Weights of a small GPT-style language model, trained from scratch on English Wikipedia.
Size: 12 layers, width 224, MLP 896 tanh GELU, vocabulary 8192, 8.98M parameters.
Training: a variant of SOAP for these matrices, 443M tokens.
Each number is 200 + 30 x the weight over its row's rms, rounded and kept within 0 to 999. Layers, rows and columns count from 0. The size before them is the row's rms in percent of the matrix's.

# layer 6 attention output (transposed), 192x224, rms 0.164, rows 10-15, columns 0-111
095,204,201,211,194,182,179,185,151,164,178,185,201,170,174,158,228,181,256,220,161,216,173,200,179,189,239,197,211,200,228,189,190,176,155,218,194,219,184,217,220,193,273,207,192,193,215,192,229,264,203,200,155,292,211,172,196,183,199,267,216,231,201,164,242,209,187,182,234,186,186,222,248,209,236,250,198,185,219,264,191,257,181,185,182,173,208,175,241,203,198,285,239,200,168,149,185,199,159,180,239,226,228,197,172,269,216,251,207,178,204,204,190
099,121,151,202,195,177,189,188,197,241,210,243,207,218,240,236,210,239,218,144,267,267,214,167,120,198,168,218,179,222,170,251,174,205,159,200,213,201,191,212,227,182,187,164,229,232,235,147,198,190,198,210,229,223,224,215,214,219,160,190,183,185,164,208,203,109,144,177,253,188,144,186,196,150,199,206,179,201,209,204,209,176,191,115,181,223,243,171,204,191,220,218,167,146,196,176,203,179,261,211,167,223,222,211,181,219,240,172,188,174,147,183,189
094,196,263,183,217,223,240,226,198,181,218,201,203,172,249,189,231,139,194,197,172,220,191,238,218,182,200,191,174,215,218,152,234,199,216,190,196,203,240,184,196,195,228,222,225,152,125,193,133,224,234,227,171,187,229,165,199,215,160,206,150,219,240,182,170,187,200,221,202,180,197,196,199,177,197,232,216,195,129,199,197,212,215,212,190,254,173,196,155,234,219,217,173,191,169,207,206,206,244,212,219,232,225,163,190,248,160,192,218,239,210,195,237
098,217,241,218,163,234,191,251,188,247,195,189,168,153,185,231,215,229,197,190,214,212,240,187,161,296,143,154,222,213,239,198,182,224,179,219,185,184,177,159,176,255,195,219,169,179,193,190,158,196,174,241,227,220,242,144,188,201,177,202,240,167,211,190,248,182,164,179,154,202,184,184,153,226,205,170,123,220,222,242,193,140,173,192,208,215,213,200,231,239,142,176,230,283,154,206,212,184,231,172,189,209,155,171,213,184,195,166,183,198,188,220,198
101,129,177,243,180,207,232,232,184,245,223,132,222,165,244,208,170,213,181,202,146,205,214,259,175,178,208,158,198,153,200,222,170,205,154,235,220,174,160,204,195,231,173,186,198,162,201,223,183,171,176,209,191,238,151,216,234,258,196,143,179,183,183,208,236,200,232,176,218,197,194,231,198,216,196,212,173,192,281,245,267,230,207,206,257,223,160,160,165,222,199,187,196,186,190,208,172,190,203,234,168,215,204,291,225,136,159,237,210,187,143,211,226
094,199,204,201,246,237,213,210,235,145,141,216,209,220,192,158,177,221,180,207,221,178,235,214,171,133,195,161,224,191,214,195,150,194,215,168,227,207,231,212,182,151,219,254,159,173,213,237,174,209,211,190,236,184,266,122,191,195,200,204,224,258,213,195,135,200,116,162,203,223,226,181,209,158,195,187,186,236,214,180,178,173,210,169,184,257,190,199,157,148,228,222,277,145,218,244,147,206,263,245,232,151,166,182,248,166,134,262,194,204,197,234,203
# layer 6 attention value, 192x224, rms 0.195, rows 11-16, columns 0-111
096,204,220,202,190,207,185,166,254,182,195,152,251,223,226,178,193,191,259,237,181,222,261,220,159,149,248,216,142,176,212,219,158,205,204,152,181,170,226,254,176,200,205,187,231,169,263,237,193,224,190,180,202,195,182,245,208,226,198,232,170,163,262,205,214,180,192,227,193,232,223,201,222,222,175,167,178,168,218,228,220,225,160,174,216,206,209,205,246,182,158,210,210,224,162,168,202,177,193,176,122,150,155,201,203,180,176,153,257,193,143,249,249
089,169,190,213,255,236,171,200,166,226,201,204,160,200,177,262,212,201,213,127,182,202,174,231,203,153,159,186,180,227,227,220,193,165,185,215,198,216,192,175,206,212,208,179,180,205,181,171,281,174,116,191,196,213,199,259,186,205,172,205,145,204,179,259,209,154,186,224,177,235,198,190,163,187,201,183,254,189,201,178,204,191,193,271,130,159,219,176,235,201,213,176,212,197,273,190,209,248,202,187,250,195,201,239,174,228,258,225,243,193,153,218,209
099,147,218,208,200,186,177,148,262,174,221,136,197,197,236,189,166,183,171,217,227,205,193,183,269,169,192,214,148,189,188,200,211,237,194,182,260,223,164,236,205,240,230,208,192,181,206,234,200,185,235,221,200,168,205,210,214,202,190,238,227,219,134,209,145,216,156,259,244,169,237,186,273,223,173,205,233,197,223,151,188,201,202,191,202,154,219,205,220,175,211,242,156,154,239,211,166,179,208,129,193,190,175,195,185,228,228,257,197,264,162,235,272
099,207,216,178,173,217,234,202,234,217,179,204,172,203,209,176,214,223,253,253,259,236,183,228,162,231,166,204,144,195,191,166,201,199,212,201,188,203,254,165,198,196,191,181,163,231,244,248,214,230,187,203,221,198,201,167,174,234,214,192,186,245,255,186,188,227,171,200,181,171,177,189,193,201,195,205,167,192,198,197,186,273,136,167,173,246,189,163,256,176,141,258,196,154,219,251,234,183,233,222,237,220,206,187,231,193,306,165,187,211,227,242,181
088,281,213,175,216,256,163,206,229,190,227,131,239,198,189,170,183,216,207,179,153,169,147,146,223,198,184,146,178,205,183,197,232,225,195,194,202,201,183,201,231,229,154,146,205,154,176,188,196,151,207,209,231,209,213,199,186,181,162,207,198,176,179,222,258,188,169,225,207,199,177,167,208,239,168,240,182,236,137,215,162,212,219,186,253,201,185,228,223,214,213,197,260,225,161,181,235,207,198,219,215,170,257,209,240,208,205,232,163,187,244,185,197
083,216,199,194,154,160,196,158,222,203,184,226,165,190,187,167,234,238,218,170,212,264,164,182,241,212,189,182,182,167,169,179,154,212,208,154,181,209,170,198,169,176,178,176,252,191,199,172,164,195,175,212,163,144,221,219,134,210,216,176,226,156,265,199,157,229,181,212,244,212,238,153,222,187,167,224,201,229,235,200,207,212,193,170,190,159,209,258,217,171,216,206,134,224,227,186,217,188,207,177,199,247,245,224,203,208,122,208,196,223,180,205,200